Weights of a small transformer language model: 14 layers, 4 heads of 32.
Each number is 128 + 32 x the weight over its row's rms, rounded and kept within 0 to 255. Layers, rows and columns count from 0. Numbers have three digits each. The size before them is the row's rms in percent of the matrix's.

# layer 6 MLP up, 320x128, rms 0.181, rows 4-11, columns 0-127
105:165159166157103066111151163074124084105162178182118225124096125121135104107049186097137141151126110108096087143158153173143144146207134106074153118123167106172109169103178202113079141169168134112107134105142148155098136120115183141087130131110109149131161119150159153155115128096124108187165178167142136166179130073123122132157127092188139143128129120106121095105137120131190145115092
105:073120106092150095167132151070125132118079142172063119115154137131087124159137107122137110186075135152158132091148165109146113153186149123098133126105113092153024115140171169118115139133178163107132159139135174151168153152103157095115121138099150106124141078142115210157156163109156091182099127186128120103136217073145105110097138161121101172095135155148101103091153177143162136078190
104:078203060124118129088136168036191148131177133142059123124173088118136155133151096039107120177102133117123159133110167184103084093154128139164157172133150129149091101132126155119122085160108129145153086110157148153145150154048177137138150120160114110118152124133108136121151175171148089130119117122141111100066147095109125121095111129157078130173157159100196113117124184064126149100149
122:083128127199139127092121074146094139135117139066108070095094102184153108132078097141133121121182125215104170064120139144111121158134122083096134141173158118098099150112138100152150153132079102120107107155114138131072192172153101117104141125094139115135133125084070116176136099142096117121115153154112062142166106155083155124119091159082172160194092083099125146161210133139062102108122
095:131130138119139147109102138090144107149117094186134132165137142091106104089158076086111096128127123089120116153122126164097130086133110115154097064100061116079090127038194127168139125083052167144122106040083138149174101115073097191134137138112124123154121158133116137152168114176117139139140086107144063112107113119084173148125144194158096091168167114115097086079115112134103120194149
099:074135149071198093143081098140108116137183101167126132121152114041170129165141087100148173152151151147186104105088183106140128096077135140134193127166103172088119105162105170134124127055148113141120104156139144135136098162132190180134125117085112119175080184158185153111089098119109134083140118127140113106113140148089113177104190100090115118100110102105132117158139175138108066089085
105:106184160121083119132114123113143128190060061158147175141146108135139127139100109144134147135117053137146122141170139116049167143181115150058197121107142051142163116150111109090068171159149121128108203144117139171128148096116123113080109120075132130190156147127183174101113107113063197118131102103098137099131096101106103153141122125114115118118169150177164110082134093137108078115141
105:103125170175193177083131156125067132172174135124197169177130136166089175127156128124090114121118139134121119133111180143144080138137117164134101140152132135141174119139148142117149124157201136156134137094128103054126110106182133153152129090149137132084141055160126113145126130094118142093108175192196139131140159136145190198147149114120177159114115155151082194104058076125174172137132
# layer 6 MLP down (transposed), 320x128, rms 0.0678, rows 4-10, columns 0-127
105:103114117107135158167144098146158121085156097119109094201128185159133145128158140119141149096143203114160166127127094102091133134041121100117127110123113140081172142151086099196156121125116115085201106149132129143155084162137088171158080135146119132120090166121180106109154055124180129078064155117146159122172171152168111151130114175199136089185122162166065144152144137126084146109125
105:148110159114149125153184101140146100110109164112120181123095154085136158123126109157127147143120124098100175188135137124101051112169136149194147130131181116143094092109127098147129123067118155174098164127116107144107108076138103111122159127142116119067157113148153168090082116121165125102145105152073133164176168221160042109098161173092131066187139082109169075110134117130145053108121
106:149116167146113123087158127084172133094182097131059169111146116102161101084098082103151145114139102155032119089098087069084168089147143098111167137158106124107100130076117122166081103144153119151070151053151123106142113164131091139133123187081166128116103147119104097095081169165081121136137088135080102081141076134133120076170106120124108119085118120135135123039115161156143100097103
101:106144164159095116000170085155144117152128095104113138177100142148086141157093118090098102125165059158138169101118150129153146190116155113119149123155150174158090145081166106129120143124078110157114144127153131105082174140135152119106069129100096104170135125118110111094141120129149107134055155124103111152124109138159170114139116073142152116115102144096177122150117146140096112172118
101:168083139127052169080153145107154109136144147196124109157111120091123084112097150067079090145090093087117082133124180185166197159111178078153115170060171109111133152122134119160133129093130090118158153096141168122191122138170105128130120111139119143172076150132187119128092129141136165095155124091171110058099109132137138123143102110151107161165141107174107207112075160112157142140080
097:103147106157151116072103093156151140153151165063117160207134159099199129168138127111154145154123154122150144140133116138099158097132147120172139171128100192184147140173159139172140125116091062091143105108177198124117133133131146123106140040108132161148118184180158118159171156104061086096120088131090142097083161148164165152158089130112168156114144168129147189108119119157132195160146
104:114108094148029119129162100176089189094153153124115131142133134135095139149116137132117185157131149126150131064154119112120131082149147072088136157115143150160066162139127158201148109123088138100100093119131138141155121117056100132124089171150157172147109130168120064134058148179141187110106141112108173113099127153149068186104105163160172115056126056077125084137130150125162115118147
# layer 6 MLP gate, 320x128, rms 0.18, rows 5-11, columns 0-127
111:156144130165126083158114124091162145100136132109139053127183172114107093121032082085070146154101140159160121137118082089112113095132129163132199191146085080176120128081164126130122153141160062139150118163101132108147139124113066146153171104126134180128143103168105217090134144100115162091149156127178184120155117103172113103131140117113119106101144158150206131146149173118131172153147
103:222148151159112101127141168099135104109070169140150188087163112139159125094084111100096117131132120141145109085158084117159171128199134149072129175079083138107138134023166121112136127108170100129066095142133145099134123111100113110119121140111059180131112144103099135157100102073131189132118123117084063106102106166109140170114138122092132119118107136127083112056079158138135128121064
101:151107070034139147190120203143167142104160125196139123145142146099117106091167113111141172112057125113116110162126152125141150071095130176175108152097128124133156135161160118101120089141158156129132128095120108183172035079140115121175126123166131145136092117154174189149094165111151110142156121111151177149114139118144062168121129102127057100091144137114135160135075100104183177109144
105:080126115114135162121182118075143132144124146156113109150135156140177121082165133164094100169105117174139062105150082105156112197133107142119132202208157161112164159212097114124120130152153102153134152130163169175109130162197206107170097101114133151149095119155168189133140142092139150061119097142129083086136114146075136143106103117202114165156118120142145172177131108094133150150128
104:191095142159070145133137142125106127143135146158141091125132203172061136125156153106101118139125059179095108112151130168152140109183088174185117141190126096134154143144071126127114100160123090146101112117180155124185138135110127091141098057132133150069120138137101136096151144139149204152133107107118098194132074098161172073121133109174049122081139112127117132126108078118127200113095
109:157123062140143127201088184153108188145183103120132139110151120083128137167172153188068151111141176145121113091125077132107080130090107098120118107172144139132177103201193133127104109089144142097150106102150169132100144082154147201126057096133105177146099113178123113116095095102148120164091144111110122115098166096164114120164096145102134171109158153150155144192193104088149158138147
104:091136136142103117075166122113071069154095112162125100122121086098111121142142068041145119127137139120190133165191061132192107105159149113123106116127141110068115199142096129143158119114119141132167196087151147192130148154127125108159074105075101142145150157102098167123134110112088132157151154155191128112113182126146121131220103075139167144126166096122165139106145156082121078103148